Each number is 500 + 25 x the weight over its row's rms, rounded and kept within 0 to 999. Layers, rows and columns count from 0. Numbers have three digits each. The size before them is the row's rms in percent of the matrix's.

# layer 12 MLP up, 640x160, rms 0.256, rows 535-621, columns 80-159
099:524497469491482505466516465498505518504499486559521471532494538513500476516509494501523458532474520507505468522568530544489483480489508482481509564536516513489486492457507503515488487525532480536501513511494535502493496476483499491505510519
099:489455497512500553458520503529530523543473496510521499496503527501508458450480490519474490486450501494483465492527498533499469480475495481494520498508485506507511537516491474525454525490502482527449515488536495522497494461495470527498532512
099:478509484505485490485468474543548503489507531539459498453503543502508492547532511503515500465486529536477439520462520492550483515488486523470484500506457519519506491508516501486495545501521502471525497483502537492497522515494521477483486470
101:508489497507483498503510487507495472485551518486487509465501514510490512469467473492538478485479565474519461580547564531485503476496502492421525502493506534507481502518501483552465550530491500507463498526501530486520524478515527476521487542
090:504466523536506513479506537498486510534496465522490500527489470545544516480523547465482535524477505448471498528523511478526478450514495483478475491512500502486519543499522513532490497479480510484477467543543482498501488523489526510534511532
094:474502510470549500474482510501534507515525525490497474445511527499523501505524469530494476511524506529488452506512489525503509497471538485494548503503474471455516513502467518505469502494475487517533504525517515494520530465487532477488453502
099:546521545474496495495482466478521563511490474510494492432496542544492516498496476517479503471484493504441471499508545457482459525482518493500541476497518510525490505496453491496530491488487547495517478493531498483482493520456500458576541498
097:522558502517511468481526557485532503547484474515478517523499484554472533459498540488459550517492473504463480504559473499495514469497531502483514553486498512511483502502497520492501542525495500506495465518473468494480511458475529507535509556
100:531542512478492470470471505503530525589518506514472524482486478491488483473468511527476514518504493493505500512506519521495488506484551509495530507540481468521489467481515478525472490524488526500483440473510526499485522513512468486526519478
091:520486535493529520492547510457511512486486510457491473491492484484532546509514531512502493489434531501453493519481493498520487477536537501482525478471476514522551495516466442501563524451486496485465522498515517489497466480497504519467454545
101:483494477493499520490502520525490537556529507528449493498477498523522434514479497507495474470514529487497494496515523488512501473483500498485536501500516479484494507501478450503458524476492486472464536536523518506498507446470511489457509531
100:530509485525481486471505511551505475496480529506497498517479510520547508503445522508530503518478534498463512505561540499515501481524541494495495473484506521516537546481460491521475545545485493474461514505502441500492496525509514451527461484
110:533491511471501500505488511498517507474479471518434480484498487569523488479519468474494485458446502490500476526460477498528464500562500519430511491486510510541498497527502477506508520467509489480530514445489497488522496516459507477490524492
105:523481500484505500519496478533514492481511489455480521513475519490492543477496473518499516445500485486501471534538527568479513462514468466528548508543510526514487507533493497516518507507518521476513542501504497503528541500458509445567471517
108:500526460495498499502506549511529485501486499521462490495493502500489517482480452491510463456512496482474459536515510539542504481492487531551516522482527494527547536484524456485495505493440499511521523442553512536508504493458491492463507539
096:487484496482547539522480506508482487479541507532492476496501521553487503500517485502532501503514568531507465479481472528491498497513517502424482517529528476505486509514455489508514487492478495535433536495451509519503502509511534481502491504
103:496522475481504471515545500483511497510508503478503508428490501556489496539464479500511526516474464465494501522498579512499507474497489503480518516513472503484482456502487441530473517510478480527512425505510478488532508501457537473519461527
096:525471497514504502457514511537470515476500517495478472543522508507487528485529524531468472526502558480494474488522495504530502515542504464535498508492515490507508501503466479534512471474486479487485513513495479474480534467480519525476544498
098:501474493469494504468469519515517485548508506523482479503503519519520510479469538514507534477440519504463483530483505513507478464500507495470506497495521487514509500483501490479538483491475535479493476470506508535495535461503490514499501559
099:498459496491499547553476501518492446527467540471463493461502530491525490469516489530508461464458495487506488526514473553507482487475540514492496487500502510502484492534506442529511519481562494531501515463494479495519474496470499464500488505
095:485519493520516511514466525497509548488474477475477530529487473494454460492483492508506531466498578523501488471486508537494459495495495491500485549524502511495498557510498475500502501490512519479503454476473512514454489469495510518493491521
110:519490495531498507475503470488495518564509478514497501525472538513532471533522527517547498501471490495529431514501504500518508456578503463517548479505495537523480549504473500549485496530481505530466483463494496492487524488519521483535537541
100:503481455492508495525488457497505521522523509530450528472524509499578496521532542523481504501508493495496482466505497506517485444508503498487526489499481473515489486536442478468473540499478496528520478473499490490479515445479527504515476524
103:498535521460519520487468470555525501484477505537501465448474520472507492526489513512510498484503486504499456524500536498530489512495508533485560484542499479528494543545472531542516544471498509491433532464452517480509510531491502518530487541
093:512464518507494507505512540529550488546475477519489520491484475470535470523459476537454525499503473524474490459533509503536486511506492506468513494535500512527492478507510480508515529526516514517477482506509511481542525497538463485476526507
107:535460491524573522470504506522531452493514516515514542513502512514507532475508522497524511493456494462497475521540477525525487437562560516520525519522514520499476515520474503512503519509547491529509480461515512504519463458533527481489533488
099:518524522522557496534500464514496536467490512502503463537465528491557526508492530489498508474439492504519476555513470517492509447494559492482495546494490490502491509492497499508525514478492507493496516481505518541572505511493526522535515494
104:513498488521483483531522524514496490521513516531500510458493477467522492515491524482481502466523494544499489519512505507492451441494524467470562589484487522488481482553489489505454514543484490558533493517521514526536497486505492514555515496
113:506499518464491494494469504527530483504500542558473508469498509492507497513510509543503514482539536474491507479501489544549450480506511524475524520564472523527494511493458482471485481476506554496505472469487509515526520518465547494483484500
085:495468503466508475493484534509509507525507535514486472479504556488495482483485498524510501510479487532521481535498512494498503474489532505524488498501511487518445476503490505553483495509500525511456521533514518516460552516465518490545500508
103:495571459515524500480482480511496493538503469481495483517506449507482469507505525515491477493480503466464436477488517536493500494507487475462549477497496466508508493483506491518472465507460537479461468494501520506536507485471478505551479526
107:474505469500500491490467515536500489488507473558470529484506473514499526476525488502474528485509496494486485508516539505498457463505508443501519498507442476513489545524500479493455489504482519512459463489526515542501502509450518523541478502
089:503499525480499505510474493491505545549511488477519546483514526491508487476469501521483501474522510471508488508499525538519463488547482488502548489536457489488512489543533495530471497505547527533478473494496513519524529441529548510495460551
099:488477472480558512522498485533474489474544468499505513516488517523535496477517546477528496480521533492478478473567541485489500481482527453426526513518462481468490513492471502503446506494498512491477518509537512506479494490533541512479469492
092:516498484496489476480496478521514534505505444504492490525499521475477538502461537517510501450503502515457524528504480460510507524506488499519474560526484521533492511553501506507492505518500523479465420461513490493469493494519523513506483492
100:517487483538487500472505501528527455560467446541503494486487521497580476424494540513505475493533513476474490522522532519510478460532470546494472504473506521521496526526491500498473536470504469506472512496462474505514501495538508495508481543
111:481481509496518466492523497513510459493484523488463501482484553485550523516508503536524499518480527500484473525510501514509500479508484520460539501485532485575449490533482501532494493498481535477477511507527515484491517490445504487497447532
102:520500488493506548496473509479512476493452517476479477518478487504488461535500558483500487501447506486518477510494504506498490500514530496471484474507463528469475489498485428540535494474467516524467455526473496505477466484475510516503480503
082:503507456520511524511505497523501512464500520477476499483508488515502515534480531478523505508500479463485487543536488518491481438503557496482521495505521525472516533486447484493496499540507507479524497482479519529472526522516502466515544488
096:479470513477516476455464510527497490510471504499483498510481484507460512495527524505488553528467507471485483549507495510530481513545462468497551519554487496479490506505471506500477494489459479501480445516527536490467507506451461469504518501
108:529552452490525520445518502459482499472524500510527495471457487500500514501501486517563522472533504498490462536528527488501486437486544522476470498490496456507481533489484456470509524525536509488475485478517513558489564478481489522518509530
100:530513529492509499487496544495523522552490495466523522459480481498495530467507511524460539449492469531499485512520550524500472515490480515477500519448498525548502574486533453529480511479502486522516437517525517496518493492498544468533487516
094:499502466483499503486481531491545468523519550546499530476440539492528448492498512537492497509539474435471501541524537513503472522483556499494478500498507484495450500497463501513489514532519475509505516499497527486458466492521470468507489492
104:538461518496524542475473501498498509486476530510501502498472532493501509501508494547545467477482533461436492492496514499498486458520488475492530481538531539526538493502482495493541452496489528559472508466466484525502493490528489496509462521
104:511437455490527524494481463538538502526484465532497538467505485491519530503521512501520493527452472518520464503547494507539487511524499450489541498503512492540500491497497449549493522477499534487498525484498482500484494504460519457531538505
103:535465486528496549505517501476534534483501474534511476517493549491517466482519516488527479496500495503509457489502555490490494486554486488499508532526465523565487555516486502500520508535505551511509479514528520481486491528462522489513477500
094:478522454524522477483468519549549505559506510510515498506455506530500484481431490511505521498497493460498460528552530555493498464513536465489515504484511540508504480456481511526520499469506495497501490509482477536482476517530520473522502488
112:567502458498493475497470533509524503474504477495512509475488536468504519517517477510470520489503472544483471520495523543559484473509472509507476531506461489499463508502477524479466521539498511506502458481549534523521541469501531508490504526
095:523501509503503458490514498512522496473514473484475513477520469499496520485480504519527519497490498517462477502497475566513486489520494478477543478487520491501529501531472473485527489484470514470485500514503511530521501487509495471531465516
111:525514556464534496476503470509516504546496475522453516527508511459509518480523498528497566521468543499511470472554530535492486443477516479535535488519520463531481496514504483475480481497512468500493496456510483507505522499498515503498518533
098:508534538480500519474491537494546508545514527512490483457469496451493490501514439504456518462435550492520447512506502538539517465485518489492523453517519518508508534488486493482497483506510499514514529487497473513517542481510499497496481511
103:581490454509488525475482481564521522535508502493519519535482543486515429506516502478510466509505493483485479505511512492504458502527486446512512509510526548538495534538459483549492528464522501503462503469457499472471472494487507460495505511
109:546472510493549497465459480514536497571486500503502479499478542510522522505503533481505490507480526502538465494534496500507515506473505459469509486528532493468473554469502491488477520495541511517456478444500502509490506504472522495494535502
028:540458506491518520493459538510555493535517491514471488471471475506484464486470523528469530491487529490462441499512549488556462490508553487480544487520504541516514538526500471514501501513499498539499467479506528506489544485479513489510513563
099:517465536465493536519533493509519494495531475508479546490523533453541538488487548480512467476477501511458459510524589496530482487515500510472519487508500499554453561504493512501483470512512528508507486488548485525499519477500536470480485515
114:488543505466542476495553492469556542514513505533466513496500523529520483506503461527495527488515473509487495494497493494532497477524547527484498523450507481485527518483483493481539537485495491539444462466489521504478495494523472501491493484
105:472504505499471509464527497492490502516503516541493522458500483516455450523470518489521502496511507481525496524505553489575501511508559477482483520474470556490463498477499481513507518518497531491463459526504484500486504520502492500502489509
095:505538466476508550470513503525502487473491511513481514476507503430485525497540498565512518485486508488488456544498538472505470502484488476459487537483489553513499509516508474510506480487528471486538474512460520488462531514464535484540513475
098:493521537489536498482476511512496509534503484486458490500485525505493475475501519477550513491484561481474503513499549491508496512530486465472482523519499514526507499515486494446526496477493493467463478443490520477503488486462569475509522529
094:504517479506506470513466487476514497539492490488533515448498519493556481485483476515487484539517451538505498506541558466517509540479503485468536482514482475517541501496465501515506478489525505487527477495521505534533523502493540465546496527
101:526486454490512491491503512524546482539514448534466534502455480504545537472518511530490550523511475474504525519549492496501507476482508470484528507510503552518481495502459468502465511538493509505509480479523535473497514484516513495519526526
100:496475507506467497467539490479509496526490507523481478482500529512530485502494532554492535458448463500497482531533513499508497483496475456505472530510461486523428518494454507520471512494496508506475512512520559499486507469492503506516500542
101:518497522556514531472489462511505512492523466490498505481511484462461507519516510503500499490508483470500482549480532507511479484462540446482555507490501512514513479535513491475530503477462500512498510488514520497469497482477504464529455495
095:492533473505516526514491500546502559495485511504490517519505494506499511474526522494503555487526510524486486489503457482535457460522520503518544463486478453511469477503537506500479505527505514516478466446547501482467489477514486462492543504
108:525500482499480556496461544501485552495498549546486487473518500481494482506501529486475529513535509471439480497528537497535501510552521542533511477508456450503476499503467479507495542487474503491530507503478488551530514482476490490479481531
118:557497450459499540465481524501508504516533522523461480495474476499462509524523460531473520465523543505503459495522505524520503482489502505533483547524494535516486561519435473483470528500460474509498549502559507497491554506469489476528538488
108:543487478516510514486505462500506534493478471527460498453488538525540491524509517525473482506479498457473484529512576511521501461509519455471512539478479491495511524533459502531507499485501514508459491448512495507502497476474544529496515484
028:532497509485524487511490557518527501516503477484507489474492517514528455487481534536489508495456537476460450507517543507525451502516521478483534517478487516519535543517478464503510518558478502520503488484528528503481504471482508491508486523
100:525494468489506483456516536539499481522519522512502462525485505522489471495477496522478495486484506512508467516537537547489519447493511427476495503477484495546453496501453492476485474507481477544478500500551512488529492479506514506557498499
108:495504479509522487491507557504485502517519527542455486495497485519502493509513521509470542480420486488474526495472506500515462497510521469485526512505468519524501484509474485486501513512479520496530514479534502485481523479454532521489527495
100:562522475470509497503484485515537515476527459498510519445515502499509526503525465518542496463536541527522490507518510468476495471486501468497502513527506479548501497474541507515493476491541514506520457462498516483538519498462496481479491528
096:500556467532485534501482561534499511505517526517510523515503507509523517496474464510557528521497525490484473554525505502559492480483483444477488496503487502511480494538523476482463529493482472478490500492533504500485537458478486515507506511
094:517444471432499514492510499521479535557480477499456526480481473494509501464518483542484478442518486488518501538496503521523501459508474472517472495516495533518480542494503499493462507519518469498488505496542485515468575456468458512522516525
109:516468529457545541475496493523544511545544523509475487468480523493500477518511498470531468497522541505508466542537508520503462442523480469510526522510467474521488506528506517526490517469498485503426548473473536506492496487529490497481511508
102:511470503533489502543484469506498513495444483486463523479511472508513464513511557498508476479499516508495491475492486506510476525524521463527531496523482519482506543516500474514506496538496488482474525496535472494463500463505480473536479519
101:549493516496540494497491537495520471528507445505498522495460517460528515500486553502519510502452495476495494544523522515548507466459524506478485480524515486515476525496505517509492558475534479511519468436484515501527512446481499505496483483
093:505519525540499466478469490526508548503562479526474537460502504539528511492491500488487492471459491483448497486506529492487465487483501472479471515494463520455500489509512487477527534536512490482482488487490510483504451481514503493493464459
098:559499524503516498433550489523508487481517523528509516500446480529492478525470495503518540521526533495465472546526512518510489449540452460499487540475502510507520530461502431461511537492495491541512472488485465513456528472507510499529487515
089:504520436465510525505507518510529519520476468495471533482513506492539500510488535503496525504500506475508510520502464515508471498533501476492517502502470500471480498564481518572468500533523453475467513489500497499504479459482552483522494496
090:493496486495508507510484490481573478486549525502498514489457555505502482461503463516505530490476476482522499515503527500478508484509511520514506514501478505472486533482523511525472500480507556470449506469519493514450507484470490473511542524
100:525533473505491478485456473481515552467502492496477512512480484507477483471463501486528522497472509493498496502472514527492459502498536480468490505491510524538475507498474504523469516504535506502505456480508466514500532508531488489509521495
110:583528528511493504483493533483526532559530535520513538501478494481514470516482496487507513510514515514468464525551475535514507515510554510491525534534493480526494500466499539488526528506520459497516516449511506521543554518472503469521495500
099:517502496498541556490515492535486503501525469489510499509502495512456501448506574520496472487447493482524490494503509503522464499493526463474538498532487492506482484506516437559512485477500513483530440530544516482479496515465519487514486515
103:507526486481482498467480486548506489508493465540410546485487508478495488499494543550509492457511533508496491481523528535552492433505497491482539544444482512519478514538532474513496535489513500553494515485491493502487503449483509529525509491
088:520468501491531511526515500493487538536553462481498485515449521528505514538510499507520493495498558522509513554514488548490490426457531481520557512516504513527514522514505517501527497495503511533486480509528505507465564475488502467490529502
088:513500528455498511469467473507504489510510546514481505464490504496559495483498458520523496502481577508467471521538511510498522482475507480458497483498488480563523501529452508485448507544480494489514526509559500507499495507495538505548460531
117:489519531501551517488510530537514540560479492500493536473469517500513467453503540509514477484471498488526473481524499506517461460502508459478562512494510533533497533497463520533523541504508510471483489460492494498525481501511496520530475522
# layer 12 MLP down (transposed), 640x160, rms 0.24, rows 535-620, columns 80-159
096:497503484514496469528547457471512524471469503468502492491437463536497504508497479511485501522496523529483484515532459501481523481451494482498485556454478513494523482532488506523500521471505537539484494503518491501526503522520481547460532500
096:498468485542522520517486460505490450448548512484496494545601514424478520509510439494499480485478523499485481552517485452527481510481484522516444481492490500445482513506556496490494494525529480485483516534503482474498508484529481496523489484
102:524465486497481518529516533526436522483524533523536464481520483516515517464521501552516512484497488495522465495512491504467515483504446506470524510498526521460486534519493473547540521484509507518515491507441432513486498499475478534497517524
103:478463498486483542495484478474479523437527490524513489540479494511457480521485537462466473466541495513492475499492475484497508461509527544479493504478549503492478509505458466501522508490515494480498495491519474441461502529527522527486507516
093:531489534525484510534539482485502527513538480488463478478534495525527518524540466510479498493554503482523525497482499492517496498485482481508501463537495457459523477492498516486490493519508503496475503505565550472489520493506484488493502536
096:476482470461491490519438463534461497523503503500501483498529484543528501503512458538470482490475515470474498520538464489477527496479525537508532505504483465505464472531501528541521498474497535487543479518459506481453452530504534500510522507
100:484480460512487504503535502532483487502511520505524490511541540515504513463516510501521514496490490512455530510467466507456477495525508495476473499534515511518548529492532467499536549522499530463502557491499525531441500501474492556483505519
095:512496562470516509542505506498517498513484489500543474478539473577492508438521485481521492494459553452497491518496501502506423520509481491502512527499473494458469493537489505537533480554520524532521531459550499516488484525492517466488481500
100:502496521507505542458588442488525489464460488494512511494494484462501526492531504488500491507553469480507519481517540448456523502471511443489505495500507487488484501498541477495523486491461466527484487489489493511519489500494520455490493540
095:463517474458489503441477492452545511520471508498509492490483490491502476498488550501519517462488518538530511457472549548513531542488487535548449481507510522500495491442509489500443489487480523478513462529503524519440435501477451517473518503
100:503435487492500478446509533472500469487518489531509475504496497497495525502522575506481502454527500505493524536502509498480495490470498497482480489432470473478454501495500531504493492482487454536522580481511499494472505490492493514524525498
103:527480465460481520499478472490504522490545490527489496482490490505457537515536441481513501490513484465513487481508469467531515491532468462534489530569508501476510498484478495506477536502476478476523483505535478479514499487501509521479510506
110:465506488502519489457544461508476525485486528507475491476468548471520453504487478483518477528528516436547493518521513513478504501513513480507488524488468487512532460479513489500497491537497495537483484499511509518496541487501470469491504494
105:500515515550475474503481515508520470498493510541488503517465511468540453556513522548521488547520500488551522493478542510502547483512501502506489479470489482537484503489500489472502501447547473488438452464448465509523507496527490468465485492
105:500526535460487510501491444535468515490493479461531516488536548515530512490483477500508574475485489497499516544476512516467493518484503474510543467475495497489475511528545553579475523493532497542536535495514495474492498483490494458528495540
096:546500476502429521488514454480508513516510489504509521468511455505538491527438535503475477502496483477461518516474516488491494477521491496511486523466524541491454478482534495528561522475510452499546489549505505459488485499504470472485510502
102:485489505456464482533524526531492463501426500522485508472563506512487476532546532536522451526524507470558514499477504485486513499470529502459518527500508492483497505497495502507471517511509511523523517496489512493505529491497478536488510502
099:512501473506540469456497530510456455492520505461466475502477538499516518499538502498519526523467458495482494490510507505511473474508517511501501464481513523476483521502477512481506509517502490497504483527491503522477499458524459500499463524
096:452481526477521506465534465523464510499468529497487468493479486420500509461518488503545490528476480484509518494490502516480496449523523503524535489549506554508534509480523511518471468464518501507502494441494515502510453511471528488494505468
100:513510462511539467468470464509472508469500506505489502535493525513509470525478522501519503528511549488506500509527504466479475466532505523454496499475456485494490493469498468523511517481454533477536497478501511537532562464507474464502476504
092:489499521509484528509511483518469496488468504481491495521488480486488496517475467484467504523513497505520542459487487505482445479539519512526493479479492467528520499492560514495485497495497477501526469513519485525515497499514474525501501489
104:499481544514460510516492545442489472483458476502469468518581539500494510534510488483504533521508498465523490505495501483441486484460471508531476490530503470493492512532513477500480489485519442488544488498481476510488493505512546503565515495
101:508523510488508509488508525505546485515497478515498464490497521526489522490551473465481497541485491480495454493460483518540468501501472499516502466518528468521499502510540526454490527509494454468537506538469467503494496506541510474453540488
106:508460499540523490438561502489553514474459486531477464485499494516518492525478519498515469449508474515482499511513501478522470515447473497491474535487513539544491482490483506523489507514476492448532505487524526469479462499563481500511516475
098:495494484510466558467502453498480496487534492479480515514511502481496519450491521463479487541460505505523518532544504500542500461503506483518533482496498472557498489495463491508475504495537520475460504525517477453496538511513510496536545488
110:490503454469533513509473492483481492480512495525525535472429481514472483511519467493549534509510513533530506526477506461483509544503465498487532524506529532508479476504509480479491529510487516465524509508502524492477506483487471427503503541
094:536464471496524485486466529496528517504453498487498498529437528439491486468561516504471537505485531516463487492495473471469508501472515509510484492479503497462508506487493487462509455488495563478544487452515512523516445514490517545504544511
102:485506505493526494480493519525509490480504527523534424509553540539494505512528472476528517547505476508472470509518495483534445508490527497525537484504521497492519520502522492509492499453513525465524509507526533485484522497520473492527524470
115:460551503530447494479475521483550487505515510522487495508509547465507534511529513469439548481556481463516491497504497460505523498476508560525481518501484489468489496487507519516522518486510456474511495493495502492467532480489529522534514493
087:484480532527473486511533513476503521481517476496504481467487491487533495441503515488504487510544566488487507450534495524448522494508524529551463500471484489462525516518497495476540509508494493528469468462492460518504465479496521515507531512
100:482501507498549508516448473492479488534470516495498486482507496545492456527497497451510490507512541490454503499462514450479528498513530483506435491449484520499492511490521503483500497508469534503467502485510506481448522499489482511472534534
107:505510462505497513494539528502439543464460525517500478541507507510507494479493489509518503498521503501507471465539509507496523484457543516513509504491455504498455530469528484509512496542528554509493581496538486525549539499532514507502498482
098:460538548486494488552503512513494499488512498526474507477603453504511478471507495479470480534504463510503519482465477496495449507526502503500481505494502523529513461504508530508481479472499469516493482476467497487499518495517545517468461505
095:524517518501517474502499543493456502462485485483483495492401480466519470502466509492490460508504508511482496455497512502494545510480502495513505478499469535540495522513542492479542518502505528535478510481491489485516483469487473508520561498
094:491490508477507517488494491506431461479525556519458528447492537487532487493500496497508502524509464463538516484526487518506491503485516502523519511499494418484482518491480488486508522506505493521474508557567483509489492495528503502533504525
102:500513490518477497469524514565470473536492449466493511510519521501511503523474546471498528496511505481524485483484501445510511496477487515475476530490494509543464502498502518439500520509491455503503517523542514504497486500458504508544534528
103:486516488465494499519496495478489499495513542483513524510467490514490497508504485509529491556520510515516523537492496518507493508493497493496481516431466462474461493553457509485440521466486534495518457501476503508491522503504471469504483509
098:511474490487512513483494509519532511495497531469514481527500542526557536475499441461510549519485455507452516528469516490522490532439523508490503491460501481514516487500496524489499474496502501551456495494478473552545541499505487489510490491
102:525473493488507511496507495489464532435502505500475502496423509533525496480535470470481492496490504537490496498490495500492476493453469484497468500483542500484498483483480520511507501471480511521520512538493481481511513482516513525506470510
100:509529518489517560482476565492482498501429490475503455486474490529476470508529514510506544496530506480495511537497546511524468509464498495497518500508499476516534493458508517530506474437518464508506524529517481482516491492513521489494471503
108:502493501475470485475470535477483488502505504516518487511509509448518477536462520546488468524523494475509520504500492491510503497491452448547534443485537512517463464537484515493532490548480516547515462449486533478473507484504500486518495500
100:495487487523476498458517492495526470481477527498500481509497491492492505504501500454484510477493553415487541465472526507531511505524519540501468503493495469539510516481512477476508535464506484472487561495484533479519493521522495489494486479
094:526500498561522501524491497497478449510526472452492506520517511495477524521479441495449502511478508528487483495482521501487491481509466530516523506510478547487482489499539529450481500504517506440505439514488503488517506508527506493534490501
105:500549474449499470499505509511569513513498512496499523524506476538503442520477517490485501544508507490512527537486504497516453518491467512511496488496516491480472516491494483531516494523522519470480498558570511492500507514471484472495513496
106:491511506504480512490476494511495489475454528526501493527525506500550530497476533503527516486518524529522523497462555506528536528496530537516504513473525447492491521459552496514500533476489488492475510463523509526509473465487487528493510479
102:523491478518522490501482486481497506491510506509484550560473496451494477518502505531493506496493487514504452523502484533516524494487490506534447489466488502479499491495478522538529534498548519499530491506497491552479483490495476520432474510
096:488472468477519545527492520493502496479490470519436501492533491520515459515508468470505486502498496552466524432487491485510512488488520523497515500486466486522477484483504498479513524483440500476508501481511480503481491525509506495450504483
110:537507537511533505489478495520527450504521507505476550529521501513479495520536532527498504490506507499499510502496502535533484501476524544537538521483555544500507454514527473457503518507512492504525542505478496534466495519520519525539481513
100:500442481521512497482468520506501561507474459530473547493557486522501471481491501475488534534496448470464510476497445491510472457508468483510489511516481514436487502511458491501504484468482514514510522487526474496503486501520485528489522472
108:457506503515478537484491536502512478503485477524496465517559526520517502518503517477508500513535509495545521466493449512487514486510520514493483491474496506482498459482509475527490495474515521483569488528481544524509533506495501528539517474
098:468485474519511473498488486494531547482535491519478544533533487483509487554491515478478535495488456563473499555515513496534491494479500521538477471492455515463489476520521524500523497505520493478497501497467505515511489488501516473473483459
102:475499470519508530506488477473515496502480506472479510483484539456468479487497517512522493520549557543495476493517489491511471522508481510523504498524502501534506540472475455481510489564480491462521488515480528505503507516503527524492493465
104:469506518413513524474506523495494473507514505551510472525468471452529498489492525525503460490485544497511495494515491534472533509474554564500519476538476501455527505521467477548483517505480468517526505524485497473473525472457482519484483482
026:499512527472570487496521524521505544519498474540482502483532494537513469494511479475507507508471461532539532524495536522507470474461486467522529510513480511467493504507485512509487493481505493487496509546525474515469475535467512500538493496
099:508510503468490498545485511493540505459508510455485530486519453539443499500522506468489497525509493479458463510468462531496519514484474469499461466494462568495451486471493545508512510502457482471513492514499490478555492521514501486496530478
112:524512510493511516527485482550505497496529527473502521516476500531508530531497466502528489531504488486504512535511511435460502549508516480452525469498449494481519490497483494510502517484522480455477461487483507506482482479512481473510504576
100:497503527489494487520481505483455480494486456520499520498462475516531490528477484473531480493471482496479495475509502517488451513459472496477506523428511518543539497474546470473486509495453485491546499489497496546504476490524494496494515511
098:463490461473524507508503478457512512450464521484496481474511503463518508479498472492527488515497506537528478477503539512447500484472516523510484534512517514446514499515486487470504516458492523496521473503479490496530522475504510481512506518
095:519501534517485470544493515434501477499497530525466540467485482440488484528517506475492515507524471506500485505517497491514477462479515502522526546480500455459498440498491466490458543551535491516463483508481510504465501492533489504518476500
096:455517483487457497494479483545472513494516520481452521500498456559513478447491479521515515490484546473455501531490481508495507509516527477541488473506496530519532483473476488519506498475489468504514510510501495474519558505515495535459503496
105:508498505535467510512470483511537455505512514501494489499479461471531514443471514531521483489493535511505498503460505499541502495515502507492494497452538494532552449511466495524475526479506534461489520507483533478514462534476530481563562476
097:461454482577502490514502449486502553482443516548484488518510492484469489494473482494508556474493512476515498507496494490479500521494452488511438506540491494493517483489484531499516535498476503475546503510509522515512502486486508540525489500
104:513485499480513470488510500558557486506500475486493485497507517487490506512511458500486462494479460517533497490543489526523502511462518486481500557517451489535422484562519484498528483503475519496540509468513505502474573492575514509528503508
099:517483474485465441494515493479494485510482476415518537495483494489497453545533424475513494512494522474491514486506527513499551487513497500450487500512539498498515479497523468507504523536457517477507556527514514502521483518462493480492487457
108:522484500512515503514442478492510493505533510492479460495491453541532479517503490434479506529515481509488489561515485490466524509506482502521487478494526438534524474473502502541496489452520498525555457539498467538508513501489511522475490454
109:487498496478496477487481523543512485473493499428527488537495524509513508505542474508524502494504488456519474522487499494463533503473530503526487480514488467493495474530491471478480476514488472485473536456468484482521486506460515520459547529
079:474505499500510470516499493499498508534532466461504500538502517497453493529510509511515510471506493506552520485466503465568484489474469490488445466498515483491498471487524514498519516533468490466507552513493530509503491540482498466515465503
025:483517540526471478507503517478527481526530501506516496471486503526530533514508514481539497509515501510527497510536479492483488492519465497450513521504482515508448452528516500464529497479498500541502541464527432458528480470484514501527491511
099:517466493553508500510502503541499508470484501535493507479480476485494543483555514503504516537509523470485485483493501472511551532490479521487442464506482525484512475486491512496512501510543511456523527491505505512517508484553550497483521541
103:496500523478508516539444488524503478527547490519515473512507491540527491536467501484534456518532499526453496516496504507501449490537485501502510503503517484491501522514489557504513529464501491532511504535529495542458482437480455534480532499
103:464482503501492503505519468474535547503520502509492481516555498489507529505514499481546510513494510510494502476496517533494517475511520552465502490506490526497550536533488492467490534428512472511527487535531510495488503507499496517486475496
098:476541459467478488511511487543510501482514481525549473521516500485563552506492490457508543492500476512503522509492510507501500531528485483529462524520503491502535489488500496534468550472505543511535495520529485547512494526479491467538522487
096:477518533527491499490523530530491489527538486520510491452485502538531508467512488485523481479482492519506475516532469529522504502489460543501514514507464488526551476531490533519516482500521519472491518501517484480498486475514549503477475558
105:498506443503504508566471501476495521518487513522529478518536505466483526485467478513468498481497476479509572523494529522482487540499521553473519529524528515487524503472524529529534514463509469529532479471507501505528496477522437463504515466
097:491494497479484540471501543519517516489512526536492535444518468543506512439482484517512488441501455484516492467510492522497528490484470514512496490477476507526503471502490536467494499525492446543526528485484518484476487519517561518511509488
108:487494517527467477520458508489480468537467466524532518503518503468485481540531490508488474535502491493521492452474481487497523529522512510505519479513530504556466473484517504467546515534470496473501494535446493516517507537524481467514492552
096:456462528488515504487524473528512484466507506520464512534488477535463489538461429522508488477499509520535506528513472477494512481477483491451519461512481511518477474520526447533473485479527503525481488506507468495506516547488526551497484505
098:500485498508508512533519498457448471466468541538508528497524504480510438495535498452562509498528525493506532427475468482467491517513536516469503485494492493530530462515500535474480472488489479529509483495489513478480487509480515538484447492
092:505548504523463523533478495455504473548453517505464562498511515548501457521510515489510512533543454499494514495494503494535498491517482516515466510461493518527486522478487540500553495488475520520552457544481498456531503509543508514483541479
091:425482526506516507469521477471461511518489494475501499492527488465491542501487538476455487547537499451469493477460498523487535478508470497488512506489508482508528496454507477506547497449509508475498496486502516523485472521475536524469498478
097:501488526514515514490494523494509511463476480459521483528490470511490491527516486534483547512504521517497528450498509507455490509495518530517489498525477549564521476497533495491511511526486486501503490466473493472491480497508499496512500500
109:553558471488469515490536467524520500492491530504548470535516513507532505481548491488494522479505495519487506491517491496499490498480498494470493523513495466491448455524500509497510508542491512553518533527498537506435480474516516496496522477
100:500521513499493533508532491495535493484494471502522493499499507518470465511476412532552516518477493500492525510461528523498494495524507531471464517475506541471554469488497521448478498492488495511531507494514489513526491492511480540499502462
105:502469499497526471533529470492517536513488468514518532527541503503534459497537530525477524483483525502477524504477482446510481541485475543510489502481477511491506509496526467516507507443501503472458508552471527500463497479496505527521557470
092:500451475530459519496514456488518456537461532536493508473501470470534525538522502500515468558480493476482504480488510458502482511477514536488506473517516498454490477522515496482503509496513492468511514552528535503528490486502467473528551494
094:502478510503473531466511498476455464503490503543502488518483494484481479478530517501489488507526492472530522437521534512421557523528516562504485528489496479477491472494504490512462478528512464548476492466487502506516508515511522495530476506